Part of a small language model's weights: rotary positions.
Each number is 50 + 10 x the weight over its row's rms, rounded and kept within 0 to 99. Layers, rows and columns count from 0. The size before them is the row's rms in percent of the matrix's.

# layer 5 MLP down (transposed), 2048x512, rms 0.0921, rows 1974-2001, columns 0-127
105:51 47 43 55 53 48 51 45 44 35 49 62 61 40 63 52 52 66 49 53 41 54 49 50 37 48 57 27 49 58 59 46 53 44 45 57 58 47 49 46 54 30 72 53 35 55 52 60 49 43 50 53 64 49 44 41 45 49 49 52 64 66 39 65 42 64 47 51 44 53 61 57 59 34 58 55 53 52 40 39 50 43 59 36 68 57 42 24 76 41 38 31 49 43 39 65 73 49 58 52 25 40 53 46 34 55 45 41 59 55 64 53 68 47 36 37 50 40 52 63 54 44 31 65 36 50 61 42
101:72 49 58 39 67 32 53 44 48 48 48 59 48 57 49 66 59 59 53 59 47 55 46 53 57 50 61 46 54 49 30 64 41 40 57 50 50 40 37 60 47 56 54 36 43 48 56 51 53 57 47 23 61 47 49 56 58 31 24 64 48 49 41 57 50 49 33 50 43 46 47 38 55 56 33 49 43 41 80 46 49 52 51 34 40 49 54 65 53 34 56 64 53 50 49 24 41 32 45 68 39 46 56 45 43 49 32 41 60 57 38 44 42 45 43 44 60 59 55 51 60 59 53 50 37 41 62 38
101:58 60 45 45 52 45 57 53 41 29 41 66 41 50 55 45 52 57 40 42 30 57 57 56 60 62 44 54 51 40 54 44 43 53 62 65 37 55 49 58 59 33 68 45 70 54 46 60 78 43 48 49 51 61 56 51 56 50 32 66 53 58 49 48 41 67 64 50 57 53 46 55 52 50 45 35 48 48 48 60 35 55 49 47 38 36 50 62 35 59 49 51 48 58 50 53 50 40 50 43 46 74 46 42 45 44 44 43 28 40 53 47 35 44 51 48 69 40 35 45 41 52 61 51 68 48 54 45
090:44 65 20 46 49 36 47 30 38 37 38 60 42 38 51 41 41 51 54 59 56 40 57 52 57 44 46 54 42 52 43 48 56 47 55 51 49 53 67 51 62 38 56 53 61 56 26 54 35 58 67 42 55 35 65 39 46 40 48 46 36 48 43 62 34 56 63 53 32 36 33 27 37 54 53 64 63 57 58 39 50 50 49 42 56 69 40 47 50 67 36 61 41 56 53 56 44 49 51 22 38 27 61 46 54 54 47 57 71 37 55 45 59 42 25 53 50 55 47 43 46 38 48 34 43 53 54 56
101:56 51 44 44 22 49 43 44 57 41 56 18 46 40 38 51 56 58 82 57 54 60 68 64 36 46 73 57 48 46 48 39 59 34 53 55 43 45 49 50 62 52 50 50 49 46 59 50 53 62 52 63 54 68 47 48 52 44 63 48 61 45 58 48 45 37 51 63 38 31 47 63 46 47 38 58 40 54 61 55 37 49 61 67 48 49 40 41 25 52 74 57 37 38 52 33 40 51 58 47 64 50 40 39 56 60 59 39 48 48 59 52 54 46 24 38 56 33 60 36 63 48 57 57 41 55 52 63
097:65 45 60 43 67 30 44 47 44 54 47 30 61 58 47 61 57 51 51 46 65 48 46 49 48 44 40 48 62 44 41 67 51 45 48 64 38 72 55 33 41 48 45 45 60 60 58 52 47 47 37 52 60 58 67 70 59 47 46 51 48 34 51 65 26 50 59 51 46 59 41 58 67 55 40 59 48 36 60 51 63 48 38 41 57 38 32 33 45 47 52 46 57 44 51 42 55 47 73 52 52 54 36 58 50 47 46 31 40 53 51 34 42 45 54 47 48 65 46 56 42 36 31 47 47 49 43 60
110:44 57 36 52 57 62 48 44 46 67 66 46 59 33 68 61 30 54 40 55 34 37 51 44 55 54 41 42 45 50 53 53 59 51 58 43 35 47 51 44 53 40 64 39 46 60 52 37 51 62 52 63 58 36 37 34 50 55 43 68 44 47 55 57 54 56 43 49 48 44 57 48 50 35 53 41 55 34 53 40 67 43 53 33 41 39 57 53 59 57 56 39 57 59 41 60 64 50 31 58 49 51 32 72 30 48 43 36 39 53 34 57 44 58 67 31 47 44 41 55 38 51 61 49 57 53 64 60
093:54 50 42 38 47 32 50 68 50 55 65 45 53 53 55 28 45 49 46 56 51 47 40 44 40 69 44 56 61 53 59 57 65 30 47 55 51 48 51 41 53 48 48 58 51 64 51 48 59 59 70 61 52 28 28 56 57 49 59 30 57 41 69 51 30 52 48 49 55 57 55 60 63 53 22 53 42 37 66 45 56 64 56 65 67 62 52 66 42 51 46 44 47 36 48 55 42 51 40 19 65 63 46 56 53 44 37 51 43 47 53 51 49 49 45 48 67 44 44 58 53 49 49 36 47 50 47 37
114:55 64 55 34 44 44 61 53 56 50 49 38 53 60 50 40 41 83 62 59 47 60 37 44 64 39 49 65 46 47 57 39 53 34 55 45 44 36 60 51 49 36 64 46 61 41 58 37 44 53 57 67 69 44 59 51 49 63 43 67 48 26 25 41 35 20 61 45 76 45 39 41 45 49 51 62 34 56 38 41 61 61 51 54 45 47 73 28 56 46 39 31 56 50 40 58 35 54 50 48 52 51 56 41 40 35 31 61 54 55 46 35 47 59 49 53 51 56 61 56 42 60 50 51 63 51 50 67
103:51 69 43 43 53 56 52 54 64 60 46 38 48 41 53 61 31 58 51 38 47 36 61 51 47 49 47 59 18 47 42 55 47 44 45 61 66 70 52 42 49 38 48 57 52 58 52 44 46 55 38 42 53 53 40 25 55 47 59 47 43 33 63 54 48 55 53 53 65 62 57 49 47 52 58 43 41 37 41 43 53 54 62 34 40 34 41 46 44 55 53 49 53 44 33 45 65 33 53 61 54 55 44 53 57 46 56 50 53 50 69 49 49 55 42 66 57 49 52 56 57 62 56 31 44 52 48 53
105:54 76 44 35 38 41 48 36 57 42 27 37 31 55 61 37 33 48 58 47 63 27 36 51 68 47 39 43 82 51 54 61 62 39 64 45 54 48 60 76 53 59 38 45 50 65 42 45 44 54 53 46 58 36 65 43 65 63 29 43 44 47 48 44 34 42 48 37 51 39 50 44 46 52 66 45 50 41 53 61 50 46 42 62 36 59 39 48 55 53 38 56 35 41 31 79 60 67 57 50 50 51 39 65 61 54 42 48 55 53 50 36 61 61 44 68 51 68 44 37 47 49 36 50 46 50 55 65
088:44 51 53 56 60 45 41 44 65 64 58 48 47 52 62 54 47 63 52 39 46 58 48 49 36 41 39 51 58 49 40 36 59 56 61 51 54 58 43 59 56 51 69 53 45 52 57 45 63 58 41 45 49 49 42 46 48 61 51 45 43 51 54 44 29 38 44 54 42 31 48 38 39 29 53 46 52 67 49 60 61 62 51 46 68 57 27 51 39 66 54 58 40 51 53 51 50 28 60 24 39 54 71 44 33 57 43 49 48 62 44 66 55 40 30 62 62 44 53 53 53 56 63 54 59 20 36 48
097:62 61 40 76 35 44 42 60 62 45 42 56 36 49 34 51 68 55 52 59 49 62 41 63 58 51 52 52 56 52 51 52 40 33 58 47 49 50 34 65 40 42 50 41 34 56 42 63 57 55 50 56 50 48 50 65 54 40 64 45 51 74 63 54 34 59 42 47 54 53 44 55 53 47 66 58 64 63 54 19 40 56 53 53 58 40 51 64 42 45 36 58 61 51 44 55 53 60 46 23 50 36 64 55 50 39 34 61 54 53 49 51 59 63 50 56 36 45 50 58 48 50 38 45 24 63 32 63
114:64 47 47 47 44 27 51 54 53 37 50 46 59 58 69 57 60 47 54 39 50 48 48 43 43 36 47 54 56 56 56 47 38 44 52 43 60 46 46 43 50 49 54 45 39 59 56 39 36 44 57 31 53 48 49 59 50 44 60 62 42 42 51 51 52 49 56 51 39 56 37 52 60 38 38 44 46 42 52 58 39 40 60 43 59 36 75 51 46 43 65 59 61 71 55 48 40 43 60 63 51 71 39 17 54 53 36 36 55 37 52 56 45 63 52 59 63 46 59 42 48 56 51 64 53 31 62 57
097:42 48 65 54 45 40 51 53 62 34 60 45 41 43 32 38 16 59 38 51 70 56 61 52 62 39 55 65 43 61 73 57 48 52 60 75 52 49 46 52 41 46 68 62 49 44 36 75 45 52 57 53 38 41 56 41 30 62 40 42 53 52 48 60 37 56 55 46 46 51 53 56 31 51 28 61 63 42 59 44 45 64 64 37 52 46 41 46 52 45 54 41 41 37 55 61 48 52 44 53 43 50 39 51 47 52 48 51 63 52 39 48 53 40 39 58 48 48 44 47 58 41 63 36 51 54 65 46
106:49 45 38 43 48 58 59 66 32 61 36 33 52 56 63 45 50 51 46 51 44 30 66 56 49 51 44 41 55 44 54 52 67 42 54 69 42 56 33 44 47 68 49 53 56 63 30 59 43 58 37 51 61 51 33 44 36 40 40 38 47 59 47 38 45 65 31 39 60 46 60 58 49 51 52 68 61 59 47 66 44 61 67 70 63 53 39 43 43 57 50 39 40 60 44 33 48 54 60 47 67 53 38 48 42 43 75 58 58 41 44 51 43 42 49 42 51 68 52 68 42 25 44 37 64 39 39 51
094:59 44 38 54 34 51 42 49 70 54 70 58 46 59 54 53 44 65 50 54 54 44 59 56 50 46 55 52 58 61 55 45 46 55 53 63 48 56 65 32 42 57 52 40 30 44 38 42 62 44 44 59 55 62 52 56 53 39 54 40 57 47 50 43 28 58 55 62 29 65 62 37 51 50 52 59 37 58 56 34 56 42 39 51 60 43 53 56 57 44 55 62 70 56 41 52 48 53 57 42 40 43 57 42 67 45 53 40 34 29 49 47 45 50 43 64 46 55 57 36 65 53 59 60 42 55 54 49
089:56 38 54 57 49 48 45 45 50 46 44 43 37 46 70 61 35 66 46 58 56 50 50 58 49 56 33 52 45 45 49 49 58 58 59 59 61 58 34 56 51 36 52 54 49 42 54 54 52 43 56 62 55 50 41 50 49 47 66 59 37 65 40 57 25 65 52 62 49 40 56 50 58 64 35 56 58 40 41 47 33 44 48 45 39 35 39 32 46 60 32 34 46 39 61 50 42 50 66 69 50 51 51 59 56 52 71 64 54 42 34 36 66 46 59 56 54 64 46 47 51 71 58 61 54 54 44 42
105:26 49 52 30 66 61 39 55 48 63 77 66 60 54 63 42 58 41 42 44 48 52 46 52 45 46 44 61 65 40 49 42 55 37 53 42 48 54 46 52 51 51 49 40 37 42 46 59 48 36 64 56 45 71 52 53 52 52 41 47 61 60 66 68 49 35 43 73 61 51 44 49 36 20 59 53 38 44 50 56 40 55 56 39 46 55 51 55 57 56 53 35 54 66 54 51 48 25 51 45 55 48 77 46 56 50 74 51 64 40 54 61 56 65 71 41 57 64 70 57 64 46 57 52 45 53 49 45
092:65 62 27 33 60 42 52 50 48 52 41 49 51 55 48 54 33 49 53 48 49 46 40 62 58 66 66 41 54 45 57 54 51 45 57 49 53 59 55 47 45 27 45 55 44 60 44 51 50 56 60 78 47 55 57 47 42 62 43 62 38 54 51 46 41 65 56 65 50 46 47 47 43 61 55 62 57 50 61 67 61 66 47 60 36 61 41 36 25 35 51 46 66 58 26 58 39 57 48 58 54 48 68 27 41 29 45 41 58 63 59 40 48 37 62 57 34 63 29 62 42 60 53 41 51 62 51 51
103:51 63 40 27 48 51 50 64 46 46 64 41 35 44 45 54 42 28 44 56 65 65 61 56 56 57 53 50 55 28 56 67 53 46 52 46 57 63 35 47 62 54 38 58 45 43 37 32 46 49 53 57 59 38 61 52 48 37 44 49 35 66 54 59 67 53 66 54 77 68 44 52 45 46 55 51 48 54 50 55 50 32 52 51 41 39 43 45 60 68 36 47 35 41 65 45 49 41 32 46 75 37 51 60 42 48 58 54 63 38 39 42 38 47 40 61 68 46 55 54 57 48 49 39 47 35 36 43
107:50 56 49 71 43 49 28 59 57 65 61 44 42 53 57 50 59 51 51 45 39 55 24 39 52 40 50 41 68 56 42 53 29 41 49 50 53 47 49 53 43 47 53 38 48 49 52 66 31 58 58 64 38 42 42 49 42 54 47 39 56 57 61 61 35 49 73 53 37 52 45 58 40 65 43 41 66 47 52 59 36 61 63 49 58 70 42 67 37 46 62 52 44 58 37 54 56 68 47 42 69 63 44 43 64 56 49 41 52 27 55 36 41 49 46 44 39 57 37 56 71 65 44 37 63 48 56 55
093:54 48 36 54 49 42 51 56 62 53 56 53 56 45 37 52 50 51 52 44 61 62 54 58 44 34 27 50 54 57 45 58 41 23 37 50 24 29 65 45 59 44 48 52 62 50 52 39 44 36 52 58 48 63 69 49 54 57 61 50 37 57 63 66 54 56 56 53 47 52 35 44 41 50 48 51 55 35 58 33 46 48 67 51 46 41 38 50 39 34 55 50 68 58 51 43 52 50 42 50 41 52 63 48 53 45 56 36 68 53 60 60 32 46 42 46 46 65 62 46 39 38 41 41 59 42 48 56
104:46 54 37 39 59 52 59 50 43 54 47 42 68 39 64 42 46 43 32 41 59 41 54 66 53 47 38 42 52 41 35 41 48 50 41 22 38 62 60 46 59 50 59 50 50 48 38 61 40 58 64 58 65 61 53 40 46 25 73 47 35 73 57 50 56 65 51 49 56 49 51 51 44 58 70 31 64 59 58 46 46 54 40 40 52 43 43 54 49 67 50 42 47 57 53 60 46 41 32 59 44 43 51 45 53 51 52 25 51 43 60 45 46 50 44 60 42 51 53 54 62 55 64 44 55 54 42 41
105:56 54 47 48 57 42 47 32 53 57 64 63 61 41 70 41 46 39 53 65 47 46 54 42 34 34 44 40 62 48 54 51 43 58 69 26 39 38 38 58 45 50 47 60 39 54 53 46 55 52 43 40 46 64 34 40 48 35 54 51 50 50 44 58 53 52 61 52 63 48 46 37 65 56 29 43 44 59 55 43 40 54 48 43 63 50 50 65 57 33 49 48 70 47 51 48 46 52 55 43 61 54 51 43 43 41 38 56 38 42 42 55 51 53 35 47 32 38 60 38 59 66 58 29 45 54 50 52
103:40 34 60 46 60 52 66 57 72 51 45 33 52 48 56 48 46 56 29 56 59 51 40 47 49 36 42 58 47 39 55 51 36 44 44 75 29 42 58 48 50 52 50 37 38 46 46 56 67 56 69 35 54 53 50 44 58 45 46 54 65 53 65 60 76 45 47 25 41 66 51 59 46 55 33 69 55 59 36 59 45 56 67 49 36 60 57 37 55 38 62 24 33 49 50 43 67 43 64 37 59 52 57 47 66 48 40 54 72 42 54 62 63 41 50 61 61 39 53 36 52 38 35 51 32 55 37 50
087:49 46 42 61 75 44 44 62 53 47 56 53 51 47 51 48 59 42 61 59 44 62 55 32 61 39 42 51 36 39 39 42 62 42 53 58 54 55 53 44 47 48 40 49 36 36 59 61 49 58 63 54 37 54 60 67 70 46 43 36 55 57 51 52 45 57 34 62 39 45 63 37 28 48 30 60 54 54 54 49 62 62 38 46 57 63 57 40 62 49 36 55 49 32 47 48 43 46 63 40 47 70 44 23 56 39 65 62 49 44 50 49 44 50 39 64 41 47 52 33 56 55 50 45 46 41 40 57
090:60 47 50 54 42 42 65 69 60 48 45 39 54 48 41 62 57 44 64 47 63 49 57 66 41 56 44 46 46 63 57 52 47 44 53 34 47 37 53 58 32 61 48 61 47 53 51 43 51 58 49 65 50 52 37 40 48 55 74 46 41 52 42 44 38 58 46 44 43 62 62 26 47 35 54 50 48 49 55 54 53 44 50 26 34 52 74 54 53 66 55 46 66 53 49 55 59 54 46 24 35 45 59 38 60 72 60 42 65 62 58 49 58 48 31 45 55 62 54 58 72 58 43 57 50 54 50 48
# layer 5 MLP up, 2048x512, rms 0.102, rows 1975-2001, columns 0-127
099:73 39 56 54 63 43 64 60 32 51 34 62 47 47 56 56 49 47 60 57 50 71 73 40 51 39 41 43 49 56 21 26 36 53 56 50 45 43 53 71 54 42 44 50 53 47 54 35 47 46 52 61 39 46 70 66 32 49 40 50 48 45 60 54 66 45 36 41 57 44 58 85 60 48 50 45 44 44 63 36 52 49 38 47 49 55 56 52 41 55 57 43 49 57 46 42 31 29 43 53 51 32 49 53 60 43 50 48 66 62 42 49 56 76 43 60 39 52 51 50 60 50 52 66 38 40 52 62
110:53 62 58 50 42 43 43 51 45 69 44 42 48 44 40 62 37 69 37 34 45 56 42 49 44 56 56 43 67 50 56 45 32 58 46 46 43 37 40 70 64 57 49 65 52 72 54 35 58 62 47 31 47 33 48 64 50 33 34 26 52 55 55 40 50 46 64 48 68 48 56 59 52 49 50 30 57 50 63 50 38 62 33 64 48 52 65 45 63 35 56 48 46 60 43 43 55 43 48 48 45 57 31 56 50 62 42 33 43 41 33 39 37 34 44 50 44 76 21 58 45 45 58 64 51 46 52 73
091:51 57 51 44 59 54 57 49 69 46 41 49 59 54 57 46 42 46 50 43 35 51 44 54 43 63 48 42 46 22 59 50 45 48 48 56 60 51 54 59 45 55 61 38 35 38 51 53 41 40 46 44 37 66 49 72 33 69 64 50 55 67 49 68 53 56 39 46 53 59 53 39 52 55 63 38 43 37 48 59 53 32 51 41 42 42 61 42 57 58 51 11 51 47 36 49 59 60 41 53 35 60 27 57 48 44 43 61 41 50 50 36 50 56 53 39 50 62 54 53 61 55 47 51 44 68 59 39
104:43 51 50 51 48 39 57 43 46 56 54 54 48 27 62 33 49 53 55 63 40 57 53 60 37 38 69 46 48 59 50 46 56 69 44 55 54 43 54 65 59 47 48 59 46 60 65 46 52 35 46 54 53 36 52 44 56 44 46 43 49 32 60 42 50 52 55 51 51 34 55 68 36 71 32 47 38 57 43 56 44 69 58 35 50 55 34 58 37 49 61 49 56 27 70 46 46 33 55 55 67 53 47 42 54 37 61 47 43 67 44 61 44 46 47 36 47 54 49 38 64 47 44 52 45 55 61 70
101:46 58 58 51 33 51 67 45 49 62 62 38 60 41 47 67 58 40 49 53 46 48 56 47 39 62 56 78 49 47 56 57 43 45 51 53 63 56 50 31 53 36 63 62 68 44 50 39 65 60 58 49 51 52 50 56 52 63 63 51 42 53 56 41 47 59 64 69 50 67 46 57 47 41 54 55 44 36 40 49 41 53 44 53 40 47 49 46 44 52 40 35 45 50 54 57 62 65 38 56 48 54 50 56 44 47 54 45 57 53 49 41 44 34 61 50 38 57 52 60 38 57 63 63 51 41 52 49
109:62 72 45 47 60 47 48 60 45 59 54 55 49 65 60 51 32 47 37 48 46 53 68 53 45 54 44 46 62 39 65 52 58 58 55 61 39 52 52 40 55 60 45 47 40 44 46 29 76 40 59 44 67 45 47 58 56 35 43 69 58 52 54 71 46 50 54 43 48 55 66 42 53 51 54 43 60 40 45 45 54 57 52 39 53 58 56 60 56 70 72 45 55 30 34 52 71 45 48 61 58 33 48 78 52 72 77 18 28 32 51 53 55 55 51 49 36 66 44 44 37 72 52 59 38 38 54 51
090:58 33 47 39 50 46 52 58 59 55 41 57 52 44 51 44 51 51 66 50 63 51 56 46 61 41 38 42 56 46 47 43 59 74 43 40 44 42 55 51 61 69 56 29 45 65 52 69 51 46 54 56 73 57 62 53 53 31 52 55 51 51 56 68 69 54 60 52 48 47 56 50 52 57 43 50 62 55 67 62 49 35 46 63 38 41 52 52 59 49 59 43 54 46 73 58 50 50 36 56 51 54 39 54 25 56 61 53 46 40 57 47 52 55 47 64 57 55 44 54 53 57 63 48 44 40 56 41
116:50 33 43 49 42 44 66 41 37 33 52 71 66 50 66 46 57 56 42 50 61 59 44 50 81 54 50 47 59 58 56 39 51 65 60 47 61 60 69 50 49 59 45 54 40 42 59 46 39 46 42 64 48 59 57 55 34 60 57 73 50 38 43 35 71 40 54 45 59 55 49 62 45 46 57 75 41 48 52 69 59 55 42 41 53 49 36 41 47 44 23 54 44 45 56 49 32 48 42 53 60 60 36 57 64 67 60 43 48 53 52 63 56 55 25 53 58 56 62 40 49 38 54 63 52 39 43 63
105:51 48 44 43 53 65 30 37 45 57 50 33 58 42 66 49 54 41 61 44 46 50 70 61 50 67 58 38 60 59 59 63 58 46 56 66 38 72 54 44 49 64 50 45 52 64 42 35 44 62 46 44 40 43 55 38 52 54 47 29 50 61 52 57 46 43 30 55 46 58 43 47 53 60 35 55 39 47 51 47 55 54 48 22 41 29 57 65 47 69 71 37 49 37 44 28 54 39 44 62 47 59 52 49 58 69 64 49 58 46 46 42 50 57 63 57 52 68 58 41 60 59 59 35 49 55 52 74
108:48 46 37 33 33 47 49 43 63 39 56 71 59 49 60 65 59 41 44 50 51 49 29 46 59 53 66 44 44 59 69 47 33 48 38 44 37 52 55 60 54 41 65 51 43 35 51 56 42 59 58 65 56 59 50 47 69 33 44 47 38 61 42 61 57 35 53 41 43 49 35 57 49 41 57 44 42 53 69 48 58 45 56 67 55 46 43 39 57 58 45 63 57 62 63 54 41 40 31 55 59 46 59 56 40 51 29 45 47 64 57 42 58 49 37 54 62 46 52 49 59 49 46 61 61 47 61 41
095:53 72 43 62 50 42 48 75 42 47 67 48 46 54 46 37 55 31 66 33 42 38 58 55 58 60 38 40 48 38 43 42 53 58 50 33 56 30 58 58 64 66 35 54 49 64 43 55 51 60 53 37 58 47 42 59 57 46 45 39 53 54 35 53 46 45 53 52 58 62 52 56 48 52 42 64 45 54 55 44 59 61 57 52 39 45 45 52 54 41 55 46 49 52 54 46 57 54 64 52 45 49 53 48 49 46 25 56 52 36 53 46 48 31 51 65 55 20 59 68 50 57 56 61 39 55 70 42
094:42 40 29 47 44 58 54 61 40 38 43 56 54 40 49 46 51 49 42 47 52 74 60 34 53 56 46 64 51 66 36 28 49 42 46 61 52 37 44 56 39 40 41 32 60 55 57 54 43 52 60 49 44 39 45 58 63 36 47 56 30 66 86 46 46 49 55 60 44 39 36 53 48 38 56 56 69 53 58 71 55 53 53 70 34 55 58 54 58 53 55 62 56 53 30 51 55 67 33 44 65 37 29 58 45 50 58 41 62 26 58 51 54 62 38 62 50 41 45 37 30 56 50 57 40 65 51 51
119:57 43 73 50 46 53 55 51 64 58 48 70 47 56 44 50 36 40 59 50 60 52 65 42 54 41 53 64 50 42 49 40 52 56 53 55 46 50 46 50 53 61 38 40 62 57 47 36 49 53 41 41 49 66 55 51 56 58 46 55 45 20 28 51 51 56 62 49 46 46 33 68 41 56 64 42 44 64 45 65 50 55 51 42 62 50 58 46 52 44 45 53 38 44 33 55 58 61 43 59 46 46 50 30 50 61 52 53 43 66 35 45 56 58 50 48 64 59 49 71 52 70 55 56 57 35 49 49
103:50 47 39 68 57 44 34 62 63 39 44 64 38 46 45 69 52 45 44 60 53 48 40 87 67 32 59 54 60 37 50 59 53 46 65 58 56 59 52 61 30 40 58 50 42 64 41 60 49 56 50 39 48 39 44 53 62 44 55 37 28 45 24 72 71 38 56 70 48 50 50 40 50 60 81 45 59 64 27 42 55 53 61 47 51 44 38 51 55 45 36 42 57 55 37 61 46 68 43 61 52 56 46 66 36 48 53 46 57 45 43 53 51 37 34 66 44 66 41 42 65 28 43 39 65 48 58 54
109:54 54 45 43 49 53 53 48 31 35 21 60 41 55 50 50 61 47 54 66 53 32 63 55 70 51 50 50 38 58 48 56 56 41 40 60 39 49 59 47 54 43 77 53 38 59 49 31 52 50 59 63 51 48 60 57 55 49 63 39 48 51 44 52 54 41 56 51 34 52 67 55 67 42 51 56 45 55 42 53 61 54 56 44 42 59 59 41 37 48 51 46 45 50 50 42 53 70 33 49 60 32 48 50 44 59 58 71 49 44 52 55 52 47 53 43 69 56 64 61 50 47 62 41 50 54 48 57
097:61 41 58 56 48 53 60 56 44 47 64 66 45 40 34 33 50 48 59 50 32 45 41 53 58 41 58 25 42 47 59 41 43 28 58 58 67 57 76 51 59 46 46 67 50 81 52 46 62 54 47 52 54 51 41 45 42 45 65 57 70 62 35 49 28 58 49 53 62 56 52 49 54 58 60 58 46 30 45 33 40 37 39 57 67 62 50 52 39 41 60 64 57 47 43 54 57 60 58 53 40 64 57 65 41 45 49 52 49 37 56 37 37 44 42 41 42 69 47 39 55 58 41 57 66 48 43 55
093:43 29 33 63 62 29 42 43 53 48 42 55 50 50 56 46 48 48 40 53 64 47 48 61 64 66 58 71 56 54 63 58 41 50 58 55 52 39 26 59 46 70 54 67 49 72 63 35 55 51 59 60 60 60 58 35 50 52 51 44 32 51 51 49 61 48 58 56 46 43 50 50 45 42 61 53 56 54 54 61 47 41 51 35 37 42 27 43 32 61 40 79 52 33 35 49 61 64 62 45 50 50 44 69 70 46 57 47 39 62 49 27 62 51 47 36 63 28 59 44 40 48 47 46 36 59 46 54
100:50 48 70 45 66 37 22 48 40 47 63 60 59 59 68 36 50 38 48 58 43 48 62 51 47 59 46 62 57 45 56 51 55 42 49 45 55 62 67 36 51 37 55 52 55 51 57 35 54 50 51 56 47 63 31 58 58 51 36 56 56 60 56 49 54 53 41 49 46 52 49 60 41 33 70 43 29 47 54 22 35 76 61 39 61 46 53 59 69 50 64 68 42 50 53 48 53 45 70 56 56 45 52 60 53 54 53 46 53 51 56 52 50 36 43 58 58 37 58 36 46 52 33 42 41 44 42 50
086:59 42 48 41 51 54 52 52 42 37 58 59 29 49 62 52 59 42 44 61 65 49 40 53 40 61 50 72 45 50 50 40 50 57 51 68 44 42 36 54 64 50 74 54 28 33 48 44 61 47 63 42 66 45 46 61 52 64 28 74 57 67 43 73 57 72 48 47 46 64 61 47 41 43 52 51 35 41 58 64 51 48 46 55 50 41 41 51 51 59 45 65 46 54 60 65 50 56 50 54 40 49 50 52 65 40 41 63 47 36 51 44 55 57 42 42 37 49 45 49 47 56 45 43 52 37 46 50
113:44 50 59 47 37 28 55 43 60 52 53 48 69 50 38 52 48 65 62 54 61 57 47 55 48 44 57 51 67 50 60 56 72 26 60 39 47 37 52 54 58 42 72 46 48 43 56 55 49 53 45 72 54 56 65 37 50 37 44 42 46 61 39 49 62 60 57 46 75 46 46 55 59 39 40 64 55 44 53 53 56 36 47 61 39 51 42 61 53 54 65 61 47 50 55 43 64 47 38 59 51 61 56 49 45 47 36 38 74 55 38 66 51 39 68 43 40 61 52 43 48 52 43 52 33 39 45 48
105:50 39 70 38 58 56 58 37 52 35 60 53 51 62 51 55 53 49 57 47 63 49 52 41 42 39 51 47 68 52 53 50 46 31 33 47 54 58 58 49 45 57 63 49 51 65 65 56 41 54 54 41 40 59 53 54 36 64 51 61 40 50 39 57 46 45 46 50 50 49 51 42 43 65 51 51 53 48 50 51 49 65 46 54 59 76 37 46 41 44 58 53 49 48 41 46 66 61 42 57 80 46 30 27 63 48 49 42 45 42 55 57 43 61 61 29 60 37 54 49 64 50 59 39 59 44 41 49
098:51 32 56 43 48 47 48 49 55 51 52 50 48 50 44 52 44 43 50 48 61 56 60 67 42 51 57 43 35 62 62 35 70 45 50 31 39 52 51 56 53 33 45 54 55 60 42 50 53 42 57 56 37 40 76 36 44 63 48 57 61 48 35 47 53 55 50 49 33 48 50 52 41 42 61 55 61 45 56 50 60 72 35 59 53 67 39 44 44 50 68 66 38 43 51 43 60 55 50 48 48 44 39 62 64 37 39 52 36 46 55 57 64 38 47 36 45 53 42 43 42 45 65 60 54 51 59 64
107:80 39 40 54 54 40 50 34 46 47 45 50 46 29 38 60 46 39 57 48 50 43 61 45 53 42 55 56 32 53 65 57 43 53 42 58 49 52 45 46 55 57 57 47 53 34 57 51 63 68 59 38 43 65 56 39 61 55 54 32 52 47 25 28 60 56 45 53 47 37 39 58 43 48 58 29 46 61 47 68 66 43 55 60 73 49 39 52 41 56 53 41 60 41 59 62 58 46 41 65 42 52 63 51 47 46 61 59 57 29 78 59 39 65 46 43 50 45 60 73 54 47 54 66 44 50 32 50
111:31 50 67 49 58 52 41 53 52 51 44 45 65 42 49 38 59 39 64 37 58 48 45 72 41 48 59 47 60 48 50 45 48 45 47 33 46 49 56 64 41 55 41 45 36 46 55 55 50 41 43 47 42 49 48 30 34 39 61 50 48 49 39 53 50 62 55 48 54 45 42 48 46 35 55 60 49 57 34 29 38 58 50 41 50 51 70 73 58 60 41 36 59 43 45 40 48 43 41 59 72 58 53 35 48 60 37 59 52 50 31 69 51 32 59 64 60 55 72 46 37 54 40 47 45 50 38 47
103:49 42 68 64 61 56 58 35 53 55 52 50 50 29 32 52 50 34 66 64 51 46 75 52 47 41 35 48 53 47 36 55 36 62 38 45 49 37 69 64 47 44 48 59 50 63 35 66 57 58 49 45 61 51 41 60 54 29 58 51 41 43 56 61 84 55 53 30 30 49 35 55 46 50 56 57 31 47 50 50 64 59 41 58 54 59 29 52 62 45 73 45 56 51 52 50 53 60 45 42 49 49 43 52 43 59 58 56 39 61 74 27 57 45 59 41 55 41 31 51 61 61 53 45 65 52 48 59
091:38 52 31 55 58 27 40 38 38 54 52 53 40 48 45 32 47 47 56 56 48 50 52 53 59 64 42 42 54 64 46 68 69 78 58 54 52 31 62 51 34 80 54 52 63 61 43 46 60 46 45 49 57 31 50 62 52 54 57 54 35 58 44 63 46 28 43 67 50 47 56 65 52 50 46 53 40 53 41 53 66 35 65 44 36 50 50 62 43 48 56 56 42 46 44 49 49 39 52 53 58 52 55 50 47 57 50 50 50 45 39 64 56 49 47 50 59 48 61 55 40 30 57 63 41 44 61 66
092:39 58 41 42 62 35 58 39 41 37 49 50 41 56 46 42 52 70 52 59 51 54 47 57 56 46 39 53 42 53 42 37 44 56 52 46 57 44 75 60 49 38 57 49 74 50 58 66 54 42 45 39 50 53 63 33 67 39 47 55 57 53 54 42 60 62 64 75 63 53 47 40 70 42 38 48 69 63 43 46 51 62 32 55 54 49 69 31 75 58 51 49 61 50 44 65 47 53 48 55 40 52 30 57 49 44 49 58 51 45 56 60 50 58 50 55 48 49 35 59 48 49 46 49 51 65 52 49